Part of a small language model's weights.
Size: width 64, vocabulary 8192, 0.925M parameters.
Each number is 200 + 40 x the weight over its row's rms, rounded and kept within 0 to 999. Layers, rows and columns count from 0. The size before them is the row's rms in percent of the matrix's.

# down: layer 5 MLP down (transposed), 128x64, rms 0.242, rows 97-127, columns 0-31
# up: layer 5 MLP up, 128x64, rms 0.355, rows 98-127, columns 0-31
down97,099,187,206,228,190,265,241,167,197,143,208,170,193,209,207,148,206,223,234,158,222,244,169,163,142,166,202,214,189,157,199,181,142
up98,094,221,158,123,219,117,252,107,244,151,219,215,250,180,243,163,236,179,174,176,175,181,224,118,216,175,226,198,219,159,264,203,231
down98,093,233,255,183,165,234,207,254,246,213,208,230,159,175,200,171,192,206,198,291,216,184,220,157,174,212,199,251,188,231,126,166,165
up99,104,231,201,231,265,165,214,249,269,188,136,178,217,195,236,202,226,173,218,172,220,136,211,246,224,235,148,188,221,184,175,213,204
down99,099,133,218,256,189,212,190,162,150,154,219,240,239,208,178,145,187,252,185,223,197,279,290,116,153,162,202,218,174,187,164,152,186
up100,102,204,168,220,204,184,156,210,186,199,282,155,164,159,269,203,216,190,235,199,237,283,156,199,170,265,202,177,197,156,143,295,128
down100,081,100,169,218,181,220,163,162,185,247,192,243,200,165,183,202,259,237,235,174,212,226,211,165,233,165,233,181,222,226,203,221,233
up101,092,162,256,189,231,185,132,115,183,172,262,197,224,219,184,195,238,181,183,148,173,219,210,189,299,286,240,109,168,176,259,235,246
down101,080,68,183,177,206,120,175,213,195,189,218,233,246,172,204,221,323,253,185,182,211,243,215,168,291,266,150,149,226,180,208,245,199
up102,105,120,155,187,190,201,166,163,159,232,150,217,237,183,166,267,246,210,132,247,248,183,198,230,222,211,210,241,185,225,195,239,149
down102,114,172,164,210,167,126,158,125,116,147,185,201,163,176,259,181,147,205,186,186,228,171,205,280,198,228,226,143,292,182,156,196,153
up103,089,268,195,202,216,243,136,221,195,260,205,246,128,189,130,180,214,258,119,161,201,216,254,236,223,220,202,165,242,183,262,135,189
down103,082,214,199,225,282,130,96,147,230,214,192,199,192,190,195,220,92,218,171,199,262,234,181,174,201,217,168,189,228,119,170,163,156
up104,119,134,229,241,182,142,162,267,260,239,152,145,212,230,218,303,194,258,165,215,192,205,232,171,200,165,200,150,182,141,244,214,129
down104,135,204,209,213,224,135,207,238,208,193,246,274,246,213,236,203,271,240,244,207,211,139,204,207,217,275,235,199,183,239,143,251,200
up105,091,168,234,220,179,247,210,245,269,239,191,163,209,242,212,221,139,249,175,172,172,240,204,156,213,165,226,135,205,172,187,201,253
down105,102,145,104,241,180,212,143,169,188,203,255,196,111,140,215,252,221,122,159,233,181,159,253,185,261,181,191,210,161,205,240,190,170
up106,105,142,167,145,232,236,149,194,266,209,270,223,200,189,200,203,305,221,241,156,217,189,221,171,232,145,251,211,216,206,216,186,188
down106,099,186,180,120,268,169,195,209,311,265,100,203,202,251,214,177,239,229,242,149,192,153,163,169,211,218,206,222,231,216,264,226,208
up107,104,184,252,209,248,199,179,231,225,236,189,142,208,174,262,182,152,203,176,275,215,212,126,173,211,169,121,214,220,207,225,288,162
down107,102,191,251,177,108,157,244,295,163,134,225,196,129,133,124,192,203,195,223,201,202,206,208,163,170,204,259,231,169,212,267,265,175
up108,109,122,205,166,119,237,161,163,164,279,225,139,183,195,200,163,272,216,182,132,259,266,203,234,206,232,214,222,218,196,160,250,254
down108,092,152,173,183,314,177,202,180,249,193,239,227,199,219,166,227,185,189,150,177,242,136,136,196,267,184,163,200,144,238,144,144,140
up109,082,249,209,165,167,174,216,201,243,191,258,222,216,138,140,281,176,161,223,246,251,147,181,222,236,205,246,208,212,126,144,234,206
down109,095,142,138,211,177,204,165,197,142,189,278,171,249,329,197,184,198,187,182,204,196,236,303,238,188,189,177,241,152,189,279,143,217
up110,091,110,203,137,232,208,197,186,188,169,152,206,197,231,200,255,245,213,168,221,250,190,191,100,174,176,253,225,282,148,232,145,241
down110,092,277,136,122,213,133,239,247,151,166,224,141,272,157,228,148,193,208,226,253,189,165,106,159,197,203,189,201,166,133,172,209,205
up111,094,129,186,187,270,220,245,255,154,263,183,248,159,243,199,171,225,223,215,132,145,273,200,149,170,119,256,214,254,176,152,216,159
down111,111,210,111,205,204,185,190,198,192,238,213,186,200,253,223,178,207,241,188,222,257,224,232,174,216,237,166,152,137,157,240,195,189
up112,109,159,247,191,238,141,220,181,164,245,207,231,246,177,171,228,207,162,169,232,183,168,226,234,235,122,173,175,213,243,139,196,136
down112,118,280,249,269,167,197,179,166,190,188,166,157,194,189,253,241,169,214,205,183,196,258,123,271,221,156,238,139,247,159,177,212,266
up113,112,193,195,220,128,236,177,244,144,202,182,184,232,218,243,147,232,170,192,221,178,213,272,227,204,62,176,185,204,166,233,260,232
down113,116,207,238,228,149,255,121,222,226,198,166,241,181,159,276,158,215,206,213,266,220,146,228,271,248,203,212,187,219,166,219,233,167
up114,081,110,102,166,188,212,270,153,165,191,194,190,167,186,257,192,171,227,225,149,187,221,235,199,257,145,191,212,244,208,211,219,127
down114,082,234,222,211,212,221,177,158,106,161,216,235,233,236,211,163,210,235,229,150,241,298,145,188,159,178,194,142,199,231,230,221,199
up115,088,181,267,130,165,145,258,220,159,243,231,177,221,231,199,221,251,236,221,162,183,206,157,155,224,221,292,143,177,173,201,231,226
down115,087,198,229,275,180,205,198,266,189,219,234,144,192,200,173,265,214,263,268,267,212,241,182,213,161,140,217,162,129,281,253,197,128
up116,104,255,177,237,205,270,205,196,195,231,238,171,189,148,183,224,166,204,187,256,295,253,182,173,149,235,165,166,176,161,242,177,147
down116,103,228,187,185,159,274,148,236,239,210,217,229,194,207,123,190,176,236,179,171,202,223,208,174,169,243,172,206,201,239,215,189,243
up117,090,223,205,202,149,203,269,110,235,300,244,189,198,194,255,168,236,147,167,202,213,155,127,91,226,168,182,215,151,295,227,232,180
down117,091,209,283,183,206,261,219,271,187,153,124,172,225,169,159,243,229,206,242,175,164,199,229,228,190,204,234,187,223,141,201,228,249
up118,087,234,251,167,242,208,213,250,192,168,103,212,217,181,227,246,204,212,196,256,213,140,174,104,192,209,337,233,205,180,185,183,203
down118,086,236,225,243,261,207,235,201,167,202,171,231,217,156,217,248,151,193,230,194,142,239,205,252,128,210,201,168,163,190,140,196,187
up119,091,181,170,202,162,203,137,147,203,192,176,262,200,203,127,242,240,270,132,227,182,232,177,249,208,206,208,212,216,185,251,224,154
down119,079,135,220,200,240,185,191,148,159,129,252,257,255,218,154,161,211,255,165,229,225,224,222,257,183,203,197,282,181,126,231,223,220
up120,093,239,199,179,236,227,241,294,166,174,214,223,219,242,225,192,203,155,201,91,231,168,164,177,208,189,234,135,169,166,255,166,223
down120,094,209,208,253,144,285,189,148,205,135,211,168,105,235,209,183,198,157,214,172,180,278,209,308,210,149,161,260,209,197,179,177,201
up121,101,208,197,168,210,256,180,162,158,210,122,192,282,151,166,205,223,172,179,259,180,152,170,222,122,183,206,228,200,258,115,168,177
down121,096,152,229,158,205,309,173,197,217,292,173,150,218,167,217,180,187,169,174,181,263,289,256,190,159,190,252,164,166,237,226,132,181
up122,101,229,232,181,206,209,225,214,122,220,188,197,229,210,162,236,229,221,175,218,199,185,159,208,170,162,169,194,182,112,121,226,288
down122,097,147,278,197,269,205,212,218,165,162,168,147,192,138,172,188,250,156,229,233,170,157,195,253,156,299,178,191,258,169,209,211,184
up123,103,227,174,179,195,205,165,181,217,195,120,199,237,161,206,237,230,263,184,190,259,199,160,156,199,261,220,176,196,186,132,196,135
down123,112,174,129,252,155,173,275,256,189,233,290,224,178,183,197,218,171,175,174,198,109,155,166,158,193,255,235,262,207,174,204,226,245
up124,091,250,223,171,140,162,195,241,226,240,202,166,222,157,256,163,141,135,173,242,235,175,213,230,137,135,224,198,259,237,153,223,136
down124,093,198,175,290,190,323,186,246,176,195,193,162,166,228,193,190,172,152,294,174,170,181,248,198,146,181,262,162,238,208,170,173,184
up125,094,174,187,173,168,119,182,263,232,219,210,188,294,230,195,214,167,212,197,198,197,223,122,184,283,211,315,192,197,178,198,168,139
down125,095,178,194,225,138,242,178,196,170,201,166,253,178,179,257,234,195,183,222,154,178,190,182,163,166,130,117,263,260,297,188,228,260
up126,091,219,212,182,208,140,179,166,124,144,216,242,248,227,208,211,230,310,159,165,251,232,231,221,156,241,207,170,205,207,236,202,270
down126,093,252,208,218,139,184,271,245,196,230,163,204,234,183,187,190,93,203,246,253,206,227,238,197,141,192,210,232,176,246,237,193,142
up127,085,212,200,179,247,216,230,189,207,162,232,181,250,183,174,224,195,174,108,203,160,161,192,221,205,253,142,149,195,166,222,237,195
down127,083,162,208,249,239,188,163,200,167,232,143,154,191,245,161,144,210,254,269,246,162,232,306,226,210,166,153,223,222,212,219,154,179